Weights of a small GPT-style language model, trained from scratch on English Wikipedia.
Size: 11 layers, width 256, vocabulary 1024.
Training: a variant of SOAP for these matrices, 231M tokens, 3521 steps.
Each number is 128 + 32 x the weight over its row's rms, rounded and kept within 0 to 255. Layers, rows and columns count from 0. Numbers have three digits each. The size before them is the row's rms in percent of the matrix's.

# layer 6 attention query, 256x256, rms 0.0761, rows 186-255, columns 0-63
114:109133116093117059099095152107102108078139098141132147107093129128138073167100151136075198147061161140134148073055091170128141160145113097163123108158133124117098143133137151138114208098171164
087:033136154157114108126084100151119076082131130130106109141045105094133101138141116133111134148107136119134134091122165148157119114134069124172104139159144123119175128191157154094111171108187144
099:172153134128071134174133105115092144144138193116070122128098163130167130146079138132168075076158066194117166146178146096154118148125126147102125170105097143163131138099091078094132061147124159
111:206130063078120169139138170130085022131156108120138168185196115147102208137108139147122109104121170122097041187152182112170116104113119054130120157130110130117178150150153171081124066145207125
101:147117085136108108146173103081119133118126132145142115078149171106073100171181124068136117098095124122101149168100124106162120084100171145128185090088172206082189102114134168161133089155160164
100:158094118164100126116122123193078124118084139164154138190078188176149176144122152127111119142187123140102053136110169101146107123130130109148074115196125123156121233120148179097096149137193155
109:088127145146124075128146070097165131142154151116175152123039125192132123080099065079145085141099173137145096108185116135122099153163147086108166202104165130129163137142116140111079075085177151
102:182085094085154128117108109172107144083091162118105184214178127118142122153140116157124110071173149055117109149130124107219133144149140122128150193130109151092108124119134107140076115106156102
098:171196122154120163107129132157086102164109136149105128155120150167150148118115157168140168091158118173132112123116129115086107095119159108079132057151111095201124183134152130008081121122153098
105:151117144071139114090065130129197135127175143077126042167141108200140137133097153165123140156158120135133059212140101143122089109116115132187090135130156120151077162167148132157102180131078119
103:087111167142047091147149151162115112103145132113116126152095150138155092125137121125128107157117115130075117030150130106109111133089127102213145087128042100110193167069092060164067129094102147
103:105168128119112053148115098082113108135150122132126161111145187151110184092129148118143105188106137158138044106109090113085167107094204088071186153148093097166100160181126107061085195130099130
101:085151129124155129084129130177174134157148084157138078109158138149100091060163121109120110131095164139120165131143161179154076138147126125143184142086151126122076143112125132114146120115175049
096:157123183185111211142144131091118155157122163127161100063125069130150128129121081050154184144134165121123143166120133130089066141066138109160065113163212123112076155102126159131161057131100085
099:109121136110160125086160081123169166173129156166119078156122187182067139100108074133150129061188115118129101193145083140155137143112129176129105150101120164167139114096158108176142136138113108
108:127171161150106145141148123104148171167103146120121160117107116109139099142100070137073137108110163139128116108129124156113135183129136089137166176156136136127094134189160121105088116147114166
112:084106096125117092161160120141139058131099111171140094140092127171125105129155135148101036167155074080139134085223125153112141115113137138192160118134125098173121231073137087129105088113108163
096:138103136104138134109144114094139120155163080125178106131175127126081135061177134065128157136071201070113087125162129193148077107140150151134156143142195105160081091104166134169131108120168081
107:072110127093173139120094022129130148136150121117084080137117090109148126112076079156125125130112110159131169104163083106188154137170083173128155123158142064178098093129121136105156133136057106
111:107105114095134081103076154150134138140111124189150129124105112159096202132103111110123155146083095101109125030151140137111110125145181133193168124103148151196153096128202091104100079094149053
098:144119139158122122086109153173106157138158101106119127074142132144102137150182143143150140178131147104148077157196089096153106105163089174138150124154142099127118144168119134111090098133110066
101:168146120088069062127103063093128103146130096154171131089127103154111176081102119043137137126126125155129122146173137150114135085172144142139057134140126110176060154139149134109104075117123126
103:161147068134152067140124185125174103156151112151117138136133143167079133124140149163132137094120079096116172165097152155148135103174152163158143158100075152155074159092092037163141179132109151
101:114151121122074076162142161111118119082136145097143155131130140102137098109081113093127100161136115125166142112094177111129131125145114085097082117131056196079150134143158156148158130100082221
102:115174085115086193156129107110109120139155145134180143166164099145142104118094098118144123111106115130163115182120199105100105128120192043064116180108153108143124123145145131088095105108121108
110:105099123128124189137114128136114110115138133040133067151096158160133113137152136109168070112169130115145150124141137135160096126139082124092152200125100170130154098118126170133191099102090155
096:126118104130092136107150094120144164114196101106156125188113131130178150152091138141112150077135160099113100059162125079135166139140159121136116178137108118109132177158130138083028118098100141
111:078116108117107139119164207174108111107134090081147080208147112093157114091129153201118138186147138149146156151141162103153147141062118162128121122106159130181092152076133172072149217149136075
089:124107130120198106095162181103195163119130092135184086164120078122130136096168099100131183127115181092124113163153108142137087109143105125123110127098115120095114175102167087176122162083183062
104:141090121119142106096117130134172102131137165080181067115083105214098123119191080136141156170173147105146102193111083110100087148142124145130174105138176067138123148135119078115044085134112127
097:126121129127164079131119184134146172103094137162133118131165160113154150079163120139120129102160113103152230140156099082155133086130025173129145170149114104146108090170096050170107127129122100
098:068082058118098133154129155142118235154177148144112193150104179081111161083139111137090069176089122088093151124102150075167140084130079149188122180138098155091143114122089082117128120088129105
116:175089126137227181096182154134096191130059178161094135117163164090124152123123144197106148109181178138135164193096086122200138132118149149116133130175161134102106096100097167126189148126135105
104:088146125138167127172176175104078089072086178158107146086165136107120137053122096105140102173085152152185096203180164145110101129148118120148109117131092134127094139112169131165146105088113111
105:155133093176141165193146108155102076098123122150106144057151112137200131171119131122179144145135152124109146173128154072121132117094141135120140125130096164118140178086107119088118187141107138
102:153127159154116114143205172147132117135102138129135116043184151093085074188098109139103132168091151098082158141106101145155111169152108092177200107116127129094130081122136152218108130146126114
102:119112089127122103097136123169140142098111121152123123168141150182166151080140091183139100143197139128148143143146175078200086143150104171093161215099181126164061176155123081104127123126155142
103:103104127142120110149071169054105105146121134118087144146113116157129134182107127080150078073106109115159103088143144162123120146076184142160092146108065199090101151104177095180104124160091128
102:141160188112123159142138148041121059108135138176094109143094170166087137117122106119094121094127085157133100167125096150135107119142066119153086123124145126144120126159165157136080095169174148
101:104115187127142142084137122130122153128141109157135112123143108052141089127152208114105141103127137147132204099173165144139132065147136145123161185127156172110156118113090169131135171134101182
102:161134122093146115068143046145153120160096156151133114185148118124108175108081145144117124042229135166106080174117135128135130115165199120129044157155149093123071135084162210156113167160120094
108:069154087096153120108108122184210131138132083149138074157120149140142093080129101206113170120155153115101121135162165129105111125181125138111143156126159107153135112129142105075062092124092151
114:182119162090119126147088183146134131159161134141122127145125103080128139128125111098065129131121157086111077094177125142176067116122109101182138155110109110125152110071182131223093136117174097
113:118109147088160160125139050184099186196146170122141147121103115095155023118111106125129101105140152116154159070180185156124092138136118152123144190076169118145119130100109098124080146103133128
102:127158143137173113199147066112180101160106104094167093120118134148135047156153071096168128055128082126146141128109111152128155084135158138121118071096152174143138137098156147187144159143114172
114:105070148127155161132120132150170171155111122070093155091156098134093117075139163107151122158101171103097127144174096118122092185137115137110151152108192150168142078096150139170177093149131110
106:082147168125110085122137077118118076132111145098140100102103090105111122115114085084128113159131105158160174096147165178062155189171094150106157109137159100139134146162141098125148052134147105
114:109177130177166241147170121102160150114112107134131081109145120106110130146136065119133183087106103115113125153102136099113120139087143112118106165084113134127098089144186106151079152114172143
117:083145148150166149136135181111121141148148151116124164117105123079042100117144124161155193121109118082143107111148195147089090121106157123086112127104121105102117128113104098142181177098118047
098:088119103064126116120171055105108147156129133143118119168114186171144116101097109135109073168113125089147070063176156166121108155150114170110109165104131138114154134137109144137137075085099145
096:138151166154148104129124093160123135134142129089113113083087142069129111078111142102129100134100215132070140120163117129171076091154079090158164061092134064145155118169127131112107154105121141
113:125138173090195136114119158139118180117142154110074126159108171163090134087134138165109154170121138140161049142176103108156079126141157055145159105048122092177082125138112159137149171078117117
102:101103120084108150157123105149067133154138121078146116142098146108157179163154122159163090093168115127155129075140119061133192101076140140083195159146100115154179078133176083065077134152103142
112:136144137141115173124065160152129128164138119116091158141089109108109095163159150137127155116148129111129140168084171197176109159124093162178132155123155170121137115088128141120200163142184132
107:171188146154172126069154071154099160170137143161052143089209140102100162133111099131172109085088151114107056153127130163132106057133198173138129086138134120104128119141149158139095127173144069
110:092145101153114185153170206143044161129139118134140125113144201104096053145120110127078147182109097118139113164057140110154113119102117120128136092116127079117107128104078149095140163123091138
106:113122103090123136142083127160148110139138127130156068203101122123172130141179118137130110107163164107194108086158143151208102093153091176080121213091116104128096121090189102143108119098130115
101:151090090142096194147105142185070153125106118102191086099096154136144176148123103091121145130108125130153119165066151099131126130092176111134077143199120098143091142103133136083059088152089168
101:120128080109116148140115125143144115124159111082153087163124146116212127103155128117148088130107122094114130089180198139135124107139114123158147211101123146126182098098161094126084104108156167
108:128165157113124166115097154168064130112132155129111097094153130052094163148130116143196070149185081121105112180149108036127137131132165153105117135141173150184110078181168133085092158160137095
122:119101091150076172189101175159102174106093155109126125126129175119205108143094126077125091189142102080145159067151102104144139106126052119179143138145103150098189095151125134149131123105055137
116:110163134152124168117129189129114161114156114131157087103167118151126176143108070077136088163080126136187138164077184108089108124083129128092108128135141065107092158150066138125154109149073168
094:101168104141124161148085176237116139149100141122146109130132164104135092142137075188114083159177128152114095128138134106162104120086155109107173125118128106128135139089105098138134193123064150
111:113096150097145147101116147151142103150110135066188068141127100160147148176166139140156145152239207107114092119141149123131097134086162119111154166168147139120102126092148139111115130104129122
108:128112086089105107163136161103153082103156113120100131140108115154118141084122163165135148198142080084143120108196150125114155140142080101150153162096144088177127112145125087121148135123139120
110:169131155104169081122156071129114149157156161103102093168165195096169123083103143090119072051128106125121195118151096088114150139087072134118097105103105220144096119154072128173130151141101138
111:131180155204166109115132122112125079156104094185099154125119157133071186156146129173116080077106091142110077083142158191115126142159128176129089059080125132133103160079099169157158116148148089
112:152161134185121118099107061091161083106109172106106170100113130157127157081150132095084087162128124109128126092165112140173113170160130085136120106087117120172143129175128134155160114104212110
108:188145150148099139145168062077097135134136177112117141114177167111106136106142189048154140095104184119123161102158116138146099126107128114101149119106116223106145114134103137187200136118121121
103:109092101143171058158167077136131127095112166088107177119174150152075149132160107144146059153121155115113077131166102133153155175119142175046184145106154120105138153100153062203167142155149117
# layer 6 attention key, 256x256, rms 0.0742, rows 186-255, columns 0-63
110:109122140178146179131143155121100092205139157208138119152129125167155116136134108137143181137150093120198128130116197110156169098110086099140083154073116146144100099169205176110172131145152154
088:117124140122147108126108144147107117180179112139143159150153145125174146104147097143135176109125104112114135108133180074151148091172140063140100131100120111133053126074181154141147145184097173
089:137119173114077144110108087163182133060107187139088072153097140112106136138128121145093109141128131112127117147139097131099106194150137127153130142186115121146160176111113147121102110082189103
115:143125109144158122125097127110141074168111116124064161149089162091112092151178106110146083091148104110085091157135134141133075115188127109124138164107162102195161183124094070166123107093147102
099:140121174143136085144155081130111084172203102148116159135137207157145092069151116072138130156115164085128154122180090054146129120196168112140169096116102129150111138102122138185116184101116143
111:134107140132120181099073094105126090169151147157093157162109146124150089116127090131135125101149130182156080155107101091140145109156072104168071126166122147160135176165105135174161095179173119
112:131080138116109144126102093144174139093133183125148127119070153175155135157184106139178114125138124172131128085173137125138085127133100077166108115101106128048111128112116124106158132135115149
105:110144120133169092113090112144146181060183118039144152127124098144170133125144108148125098130110178111119125116072134129078095124114099118198103100123119162118111092103157099091078142148109085
095:146169134119122194100120116115147121127117190137085118104086116112071119115119127130137129089149095139163123191130093134136106142048106108095102172159121128158186164163078133102119084064215108
113:120088110141156105122150203147122134123116107128118105119140125073123162134075166172059129135177139131071132199124172138086084130112127133183164139181188130152165075111155105101149090144089127
101:153169157155105135124152143144123129115118128163072123107023095051116131125128119127104095149126125146136099154100079131119109184085118101092152161146077117139126119103085132132089104087152146
102:120171181165104136136157130088129133127123209203151144143058130163130076176162195094144107157104120141096138115103116138113118166099142163153101132194165145102169068139151134126097143140156114
107:136152148119167175137189103173101142135156099094125184087149088145072144099107149111067147082106134128164173124120145110166083135081120110145152111132123079059144142123085124123148129100160147
093:140066114161151099160106143106144113114152160087115140144182168111143141106137135085229167092152173106078118164201171115142138088144156129114108118107126066110055174072149121164139172195074169
105:143087139112121123140123048093128158131114090180138095140057146155095154112160120099131108120132126155146073158140119088132118107177191129104167061090184123166097108112164060187127181139138136
113:140116070209147129129178176154118167141122218173144151122134148105124099137123107153156113092152187152139111127150158119176123147177093076203119133131147169103107088138119116106113112148130036
112:115087107117130155116159171136134080120177166105110128129060123072145172084163095154094120162139128164109119094140114102113185195110164132133132124171084116121121137083122119193118121147167144
097:113115146113130147162102098078146110109128095116055129105116125167113126114159104096199164103103164147122106117174118093192096089105142105095092164109174105131124113150178096203106172196127170
108:096180059115126070141130085119126126184181084101208132113191120086142202141127074102132168164113156136115133125124138109110153110138071153128085103103132040110098045108100131127133172127094117
107:136169149197131146135129151130066156150106126184114167120074069140128162115129138155095102137143130130174138184128088126142088129121163112126164112180113177095197120094100131135138101067163113
093:132133119090113097121147098109111066112138090098119110096201150100144146157109135137157158114153151131133169122163136081161146064186127146130126092102148122168071121129139120198147162184060132
104:144119131131169156102116165125104094092134203143123132142089123165134181152149131163133113108129157120108110127138144117147127119101164133097051109121159077073139113122168136140097153133203144
109:114138124111123114123133157133113107082142103144129092186138162172139148152138132152038091127139110108117141134131137196133124143124185146062177111160154140111154156130150067179195105135140163
088:119152089179115147147096172121145166061078173190108176125043152112060101119118148165099135102100133124119153145124096122102097160114125126132133114148133175138129149112129143081146088099174160
099:131166091182130158172075147099095174132137122118119157089110102096092121133173188128171089099121116128116182125116110141091048153126146142149139118187124106061139122103103148041112089077154086
113:131049141086103132124130077156202121070133106098114174133134179105098122149096106116164208128127081143148164115127115142156089166168066095167116176146130123134093187135104113132192111128123129
095:129177144161110129145148140164143153120132130184164130063068097125145063144142117090117124081198128158180115170089071151128070182181071126147098132186145175139159121149108182083081102084106103
114:102127113121112153133092157073055142153083067086134176130202049082089112047081132162077156121158111106136144129117146128069112127088137114108130176172188149195089138138118149118164076134126151
091:127118121064138151119139133143104107141211073108096103134198129146143113080135128091134153126111114148180120123138125088134131043155167147113167137075179101182096158139184108152140190186076179
098:125093060088103098127155099130178107117126103097129065133191113171105182169105105144158079145176167135108141106183150129165104094110133157132194118152188080083077092124110045135085166127059151
091:110197123116125135079102097129100148097171088075171062130168115136180160119106117090156076150079126144180158082136151063118203102121128165150133106149138111145119119125175136194139177130103197
098:110146169175137117121129136168106123108132142150118171132077080117143096128099150095076119143111172084136161137113090089123103157114096147168114101152070118108191128132112148127112128069144151
110:133087165127148114121082054084164125146138132089169119120155166168183094103103074103183134141091138113127156136153152125141166114135087159129148117071089155234099172125110099156162136161104145
103:132090084129153096108128182093178155070138161089150183134144150136132119069056187149127117146077163139063177113110122123110083127096120151119123142137142100093123132095091107113152086144127110
108:136130098120127113195142123105136091144163115142144161150149165081108095086172174106124146119165132122056140158115145167133113096190196161120151099106125137139076169127127136193122134177100113
095:149122067132119079141149151121121122140117102164144076121181182122147078116147093092124142141133144126153117093194111142112140037168133125170151110078117166113081076149114112182147121138105145
101:121115131114123203079102097092103146130098140082100113158147137161122143093146129135112142120149157158163135131154130128140084105117141119187137110135159132156079184134147129148120149185166149
104:147184148158076146132147163151106145057174166205111083111092103101131121099168135139080127166136096115232133175139103095156122153154186101145108132161166177152115160056111144129171155173145151
098:132094133084078083074131121136154125159116097165165046132186176120156130085182113128105110130131108175126084128167147087138123067150149125127078117081194133171066123163129101159107147181075130
107:109147158097099108126140125122085113131081073156128135112187132129162105094139103165109184116126112143079149043139146122170172123170091123132087141137098127123077158074158191160091138168101114
094:146134189101164125116108122167130187108113139141106130144117073126115105110131126212085139095100148115108107128102118159088070156173129124191099134158158142136139159073110143102127102122223099
108:121097092119173168076127149126162213149076109132089117129100107140114121116111123144086113063131162179085152136115121160160064214128089128149177111183124119080164111193098137115131039090152169
110:124058138091148190115152164146126135134130138063115078114147104107150110102097099116079181147111155075134099138144106142123135119094118138149090190136101098082121122147052132113082135154148112
112:130108118125105198142159123159117145079134150068100139126134070148095101090110120203144092129096111123140160091101187169152096181083112103187152117140086110078121081146119156088102139178177090
103:149128123047088118151131122109130115143146065104139095143151180149113140105178109102148081117114101170061113103131151137111126078158177142132170102076171126108108138102148126197147151172121111
117:143105142193117109168133066098139147126073082166102118101157134101092157150169161132125138113153147118119097120168101135143133114169132071097188145167166137134100134142088092153171105145116095
106:154110059127167156124130096157218148128078212119144179192089120174112189129116133150146109105154073171131102174133154136120108197082126084073154111146140080077125102151142104084111119139155126
117:146069085106117079119178162194149149185107132143124117126140170144115092105169167062138147110140118135173140142080083152135114144111141149094157151101142092130137182096131123115116106077093113
110:095118122131167147175128135111170150094156129122124134126122114096137095158130125178143165070094090103114146177124157153128090179123113120093138114121073117114096138095156090100164137203104173
106:115143180139126164126137080127169080145141125190120127122028119115153096123105113142108133131118093172172132138093110106173073196149067125164133103125104087182138152175065110140143134145169107
102:163078145174173139135166105136129064145133125117109202110132156126137122140154088111127151146093173107072102120099161104168160100115126069116108139023141083136088101095134146137082164165078149
115:130113163132090107114132127143105135100149070084125107099177169122134150101084108190121099179079175131041153087119160160077084060127098107165179162100146085141133105111119090126144086185102149
103:142140119082024121137095142145108152094055190120115153143104074132057128160138072155154113131140105117197146104137051138132078131138150142170122170152137162093118086109117145122120116096118080
106:112091106111162123126135118175112084137140101083125146165192129169125146116086128152107137160140119113109083100130213123153153072154139094134138165090116135074127125128157113116184137159112086
101:165143136134140118071182118174112132149179165163102175098126143185117105118093157113107151129150132120135136174125105168129057106150104134142154109087143139133185138138116114151119137123198065
111:147093129125115149148114170094128103166151091126084130124146128142125075094104152116091143171125179089115196104101089108130132089118151197101096126089109095168112138157136137105107163151108163
101:098129124059163176131137107129155123123134107072103134114122133112147112093103096157164197107104080137154112108149141085218109117152173116153151175110132109095109134143143117153148126181132139
105:163082180163141170145085161104149154096098187098178187121092117162137095144117104113143084061154199092134141148126113158185124158130109140122083122150109136114097156132134117125100122108145163
092:113110145114134165135123138155166116100102122090097131138090097122086101113114147148091110090134158115125166102064109134173049173112111141170149162185124123065201120152066174107085096077162127
114:174145110116115129124072142106093119098059158104151186124131094104134135115103139156149181089147121086123154133109102111126131116180162075173100115199154229153132133112172152220132079116123099
114:110199092170044120128094128121125151114131084131124077085077123059116136120107164116133142169099099177168182117115066088124108113167134135174155098150110147194133132159076128144078140086094176
111:101175137190090148129133196155088083123160119071173125123165167089132162144080168088159106109131175071063135122122185116134123079158146165131119092126124093142066156090146111183161171096093169
091:150145080143110143140133116103106166127094066088132132084135111053073111113079148176082148112105139113104149191081063177097056170121113150184210149208102110116131112160026092111127098117123132
109:163067185074095151148132124140176091105144143067108110114132149113111114105085058155181140120156125093160064152125179190169071153138101131179118184139128132186089170133057114208157103135114129
108:096097118121092157088083163084126126115105127067126057129088102126133173145148117161098070159138105146121134095149187191076134128086149145126146144140167119176175109203085107156119099118122169
113:129154124158095128118101118099149132105116091131129168190140165071130092097123159134080066173100041168202153121113121140115138176063119130099072065135162096156163108113118154118125189119160143
113:132144174107147154088165091083146107151154084175102110141100144117181115102168157119075143108112087181144072183109082119136121115164124129089125076090123166163124168132097134151136109141169131
107:134122113132147142095156076166177088161104145124135159148106107110111120129134151147095139132093118123155176098085133110136190122132128074173069159187124115139124112107110126126073168136160129
104:160125192123130109161166038152153054064137143138113145143114229110131066128115133103194153126121072107135122131170109124144143083165115072087101096107116118121099142116134116184128202179136127
106:153116114107101107138159064121178127143121121170126125144080157151100117170181122120123134174113127129168066135132072123083126126168189134119227106159161155110122097131129062179160143171135093
# layer 6 attention value, 256x256, rms 0.0744, rows 128-164, columns 0-63
094:135159130071120108098188093108104146162153158126167129094089119101062135087123096108193108150111175140098064108138137150173112108123151112101096099131154093065092145102182165172097110113074165
089:083099144161152157087125120082083068122127159094162144170137109147191102160114124067167070154136124128095173139071103141112173130120145139160112156119178097105138141151121104158085149159086169
097:118182110087074133192149148182117142182087116156095138131090164115094087129108111113107163145140128145147132116186168148097187172107153129127141087186079077124108101106145179087092137083147131
092:156204151140109092097152125136180110074092150109154118108127117076117168144146134166165135138117085105142057084064099125128118112125110188088148101151148123159102092099174186163108145165127144
104:113112111114087159160158146166035171110130150127129074145110160137152156076159125100178151141141134136056153177170190147162131168164191136147146129117217093144112089100084151186105089092078114
101:199141151129132100156144161112199124173152130018122087072115162092126107147143087190054064113173096103126130146155166116083103118128172159072119112115141136157157140132093124123166143119085125
095:138110071191159180126078131122107133083180096132143115131124155084142141163112138147121153083140171142166138117152175179112124173102120121118201095144087134157166099109174123112067095117152108
095:094113159152141091084141076128144146147150135176184146080103171167174117169109173189150087164147222120137119184151131146172147202162180140130105135134169117127107125122101121137116112136075121
103:078176113197112058165167126073139180146133179075087162130134068162121083127125099164141163075133094128137121136139116131122064132146174112122141098058144095147150148109117054145115177193123127
093:089130084117124163139141064085135144172112056102147142107138111113140119096126144167128084157176134164095142136165140160086197144122163120089120144080113125115141113103130112121153183182141137
098:136182071221096125138105149160137173100088087196184160130170069108085124122120106153138194066091135192094093132092124168159162107147121169173158116110125137147168148099151146127123116102141111
087:089145113052116088076124112096152147081118157088193176148120126070124113087082148209157133142138122045102103109073123130093084124063137059110177164075081128098102124170111114196094144189103091
098:088106135140132102139121096119097124158116114171096094108098109130160177133102097124145142127163088125137108125120130137112112042206116093135111127174131169175121114147125128134118119109192144
093:113118157101116132147174142077062136169153108164183107111099191130150063108158134157130113134143094108134127192131111095110056101119109098166126087102160109168196142128123119089153145135136132
098:164179155091122184117187125146188112102164103141160076047126096122120151088171096158068114088123161075066183173106049121092176069118145096144105185134118074124148168132146172112127152151171097
095:124073053130194090105119103160192091136186139119078141109175112083146103144101174094196107138115134094052122119107103114134149089082114133146160128135069124111065111136118152063139159131100189
090:162155106130073057073080084093047129109131119139118108115106113155159164146168121130115130169125116109132086081149101154121101175115114102110090113135135141184139157084085087094140146112122133
088:147141160129215088116102121162082081096042149090132106105066074107175141098143179125158132126153095133075134117110110099137102116148126130157161096147110143126140111157100106162130121108129123
095:070124161170145154150134187131114044152121137190116138108100073174089110086114137098100097082105083158094138135160164084140147163157136042094098088162095128129110112155136198068176120145150135
105:092116114155081132144157088098145133146133103105156168156107158085135092127119120156139057145148096152173127182140125133147124146151173153094096100123105116145111146131128126062138112172167138
090:159103125172200169140099128108188126146152081051121138074152110190151067180142078163087175132160137101120138180123123107109101102111139132123100134097084122116126124143117054087179101134117109
095:160156117116094113116144127133083122134200134124146093112112114119109151121098072106142156127100136153142084125098167140117152133143147110130119099164158141137104158064107131131141111075122133
089:143117055104154070130090116083124110159170130156139109125131164069123089180163111075138173128190106079154099085092139137144083125147127106082204110134081108090148116068122103146110080141144136
092:149109133111118185120118131134083069069145142106089160171094094190108179205093157135108055124116150103103149143124171177096149179159095146101143140090152131149135184108138083134166119126099145
090:113115118091045129102084123081160129128145094120157142110157132039151092135122123126135108197089163144135151138114136150107114100151127115096142128168148130155110103091156123141160151110143178
095:153127174095160099118104127080211166166133100115135106106096091100094143117111163176129135122129121161139118163149175142122103133111064213156155139137145096122138115087089086112141059139132127
094:082147071082140104101104106181122130094117159176148090156124093169163153104111164095076175158149156165132171137174103088117112087125135115228177177121143129109128070115111101169122136089214167
097:152130076176160093163120125142163182145122094048102149128162131101110127161151098096084115109183105172146121070114145109130130148084150181077140146151133111093152107116108146177081173142103098
097:079072157082117113110158082091070132155120087162119131132111155120147095151151175146098136197087119113121185159112175143069134113133141113160123104130126124082152169102083178090122126227115066
105:098143187116155096151120143109130147176137141036097111082108177127124185089128088089129126160130097092053086159155168173087101122156190146099040092121126147105160108089183164107099133167120124
096:102094132072112104115119139124128142136118153099111125156084155096115109165181137159072131108192090122082147174128187150086122159124149157085099103115136147135126129140075134093175090184144154
100:081139183149151125114089108147132071109126105122119178169106090171139121130136080129168163135099140078159104107089127134115092112149118068129091083151101146109148216115092140150086118135110163
096:159134158114168102153164167096137127137066187159122099128110193111121075132150094174115159140142095086123120111103082124117134092117078171102118144124106157125152188161138100129129211124087134
096:119154156095113199125148171112118134076142172144163153148089129185162135142150133143094130148152157107098130102106150128146117172091100173099166108103176118132072132168144130166191138162129128
103:166118141138114122133139134148204071131089113149164131108130097124118091139103065122141143130164093098151132059121167076113107114168077054153087091147087165143061100190131124107172137120172169
090:111128144123212112093123135117079059110187124121116136147116126101167097088205111118079111217114142081121119121134085120104149153079140124135159126109091186092125156119107104090140109062156131
088:127151136102128144120146143170096153092144149144151122117100171162133189152136134091140166187104106115086121139130105132119120181184125152137048195057213082107144165088141128179145120149135167
# layer 6 attention output (transposed), 256x256, rms 0.0674, rows 128-164, columns 0-63
095:084118100129046141221130141140176105098153108163168139108126116130137125216085098125098095160098133115168139135110148104131096157109159180111112131138132166125055111096103102135136187115111116
094:069070102094101083083169107138146158091190153148063070193142103109094142066117135132067189161123105187129161126165184113147175125109042134103130074067085142102095102169175119166127121130132084
096:161097151174081142130169140099123102123121150141128119145144120154140154100077140125111136100129135112095102083138109147162076059098119144124118164142122146150219147156101144127163086134104128
094:130121125094131205160080152112137131149116180156158135164115117130095065154119147110123101099091160095109146109116072067071182176122152151139161113069168135128168157045119145124090134144144114
104:110164082164146138111061173120124079132174194120126110120102133100115075154170100142106121113158108135091113175139176075153131145143087176147093132136085203153126123131134147094101116167123095
104:124132151121150135108057136104097137120147217142156168149137074113131163125074122096184156156085111124123107126110085153117121151154148178165139128163167108099119166109162131150108183186177098
095:147162204172082096100160085164189136152143068131093130131128109141158122118172110088091160052150063120114130101127148142128111143136129191116110156120101114141151123155154085162153103176151151
093:098126148103044119128121083122137120163132181096128137216097117085042145142141152133154146145109144137113168160146154153109156123113180108117123121107163110064104114142142104124129159111115147
109:150110067099097161039124103117114089098143109142124137134107112134070210123155128139128109146122104132079107173100136148064200162095056096143140117128131117122117170086187142129141108149091085
094:126100135131147130140126136107064103092158145140145120127116166149164180103138110122132149146102105098135140120140154110165060142142109117177145180155126139069135107128130106162059122085097124
099:123102150090137124098144061149127089169128136121077119066062186144131157102166122120090109140148168133157118088182138091105080139107121064086071098181146152207132111141108077123106118201146143
086:116144083142155165144103131149100118112120055122075091104094100135113094110146133120132178117141120128095160122142106135131201120156104160125095137096135137160104096088105136145104121106091147
093:144107115162154122138131178195185149126161157111132154105147144138169053169108180146156136139137165092120097157148096074088120180146132120143156111117126181099143169113105124134143161130065136
092:120192150114110072114108163119168139113147191090099150159116111151072170172104153119132160111113075109156087137102113084168165178106127108113100174106097068114156086122105135170150126174087109
099:111143118104148141110120134134098125085090096115113119207119134107150122124084125144154148184105193177120135100110155109119100183150120085136134090110100085101074145155122090117147092130175161
096:163161106100099116185135128159083149111113132174140109159112128142142110134169164092103150167137107099099129137132111128106086172072083169117083138063142126104176141114187150115082136087098128
088:163102136118170111120129138150159138177084176190107120076168173124116076131173110124089132088136115207123138198138185127128095110151208131095096119117106138143157090113114070155121074173119156
085:111082074136080124116076150086148102138203135103149137148123168118083050145144140151139145131140111076149091149132114161051187162096154122063095174131166165149108135090142173101127131089111129
095:105082108107141096167166060138156114113122118105141113099113211124177125172168077100160164107189143108174167112122093060126135121098080132072222136148146077020170117157091142107100164150119132
105:161139119130114061145177132081115166138165171120090093072162142161111186143115145097117148140138138129125134148186143152112209100134125103124166144100121199105118114171141111120148153124151117
090:108157110106138171117133104117093128134118126122130123161085107109076104117101133144122107097175110161170052080127116144071119179165103127150132161180157106143160092158223143133163168125139075
096:121151119170051142106138155180135136130145111134134114140090161155126113145129230163119095144069163158066158067154107131154133115123127146126125110081121090169157123187180138175115122114122151
088:080126119123145144084137149183144117139114099151159120078081093164143088128111117121111141135131134074135056181147141097095150167125100128214090132095136105171091150171113123133131168118098118
088:158122146083154064107180145119134194189112127139144129187142170138140100140134136107137102132138167144212147160148129122156106116159139131134131143107151114062168083125150147088053089182097116
087:150173159149193118062115146159121140112119130105127088093125150189120135177113162194146109070207108098117108127153108121103153113121119110129127150112066111115110118126095116161078094190079132
094:089054214125196098114110153147130123114121146154153177164080169191127096153061121172089069172082091163114115099064112080145148128079179087154089120147143118153144190161109167142105145097124153
096:149123137202046152108123218139057153173159126181072164131168203109151127089120099136187102045136174150063088081057137156190129153080122116106134081128078099108082142140097129144172141111083139
102:144082122142137112144066143124087063105127102153143128069094116144156116094146072133091155121124153102074096117093147093089104122125129129186137072137142167141138129148138145137113126126144186
100:131156094141136145135116093164113119127139162129093098130103154130070115124111154122141129119156181157146088125152110096122153141148091095147127148139146146135138199118210119196130143116158209
108:118088097135077143126165099087145106148090195153177153175138122152148101157123138158138165128116156111173112153110134119110151173091086135118147171070112120140110160111133084157159142096054097
096:156132090218131139154155155085089143094117142096107159114217167151125134105119095111210071137145105152149105155200095084149110147107143167149163161121136166192142125108162097147109134125125112
099:122124054128131094174137138087185096119162117158153082101118127202121156108136182165104135130168129082137129148173148108103124178123125122106125144129145051179059123125136075156160144164088123
098:178095129140149120131127089123114123117174115075109136123205054127149182106130163118143118090143147102145196141173183132159118116164121111189105141147193159148145111145093103155148105105149143
088:136150092154142129122170093176119117140112116071094145137105152105129143082156121127116151076108106133152126132093117151118163134123147143178112123128104101125165074133174134107127083112113158
103:077167085110145108158124101122110162163103100125187166078103168186096107087115132131106219127115137137171104111089081162154087127031132184100178209060142090145175209077055150109168145107141107
088:134155082125131149092145138182145109124084118133130079122164173131137090127135144150187193130114099108135125084149139162147115142163081124194087102118123079177132078123151067161140150038092079
089:129121148139129178127157113166179100133160151150129157115147047128090166073170166120090120141128195140142153173151173120185102090101129090135124141136158146132063111130076144078103143147157111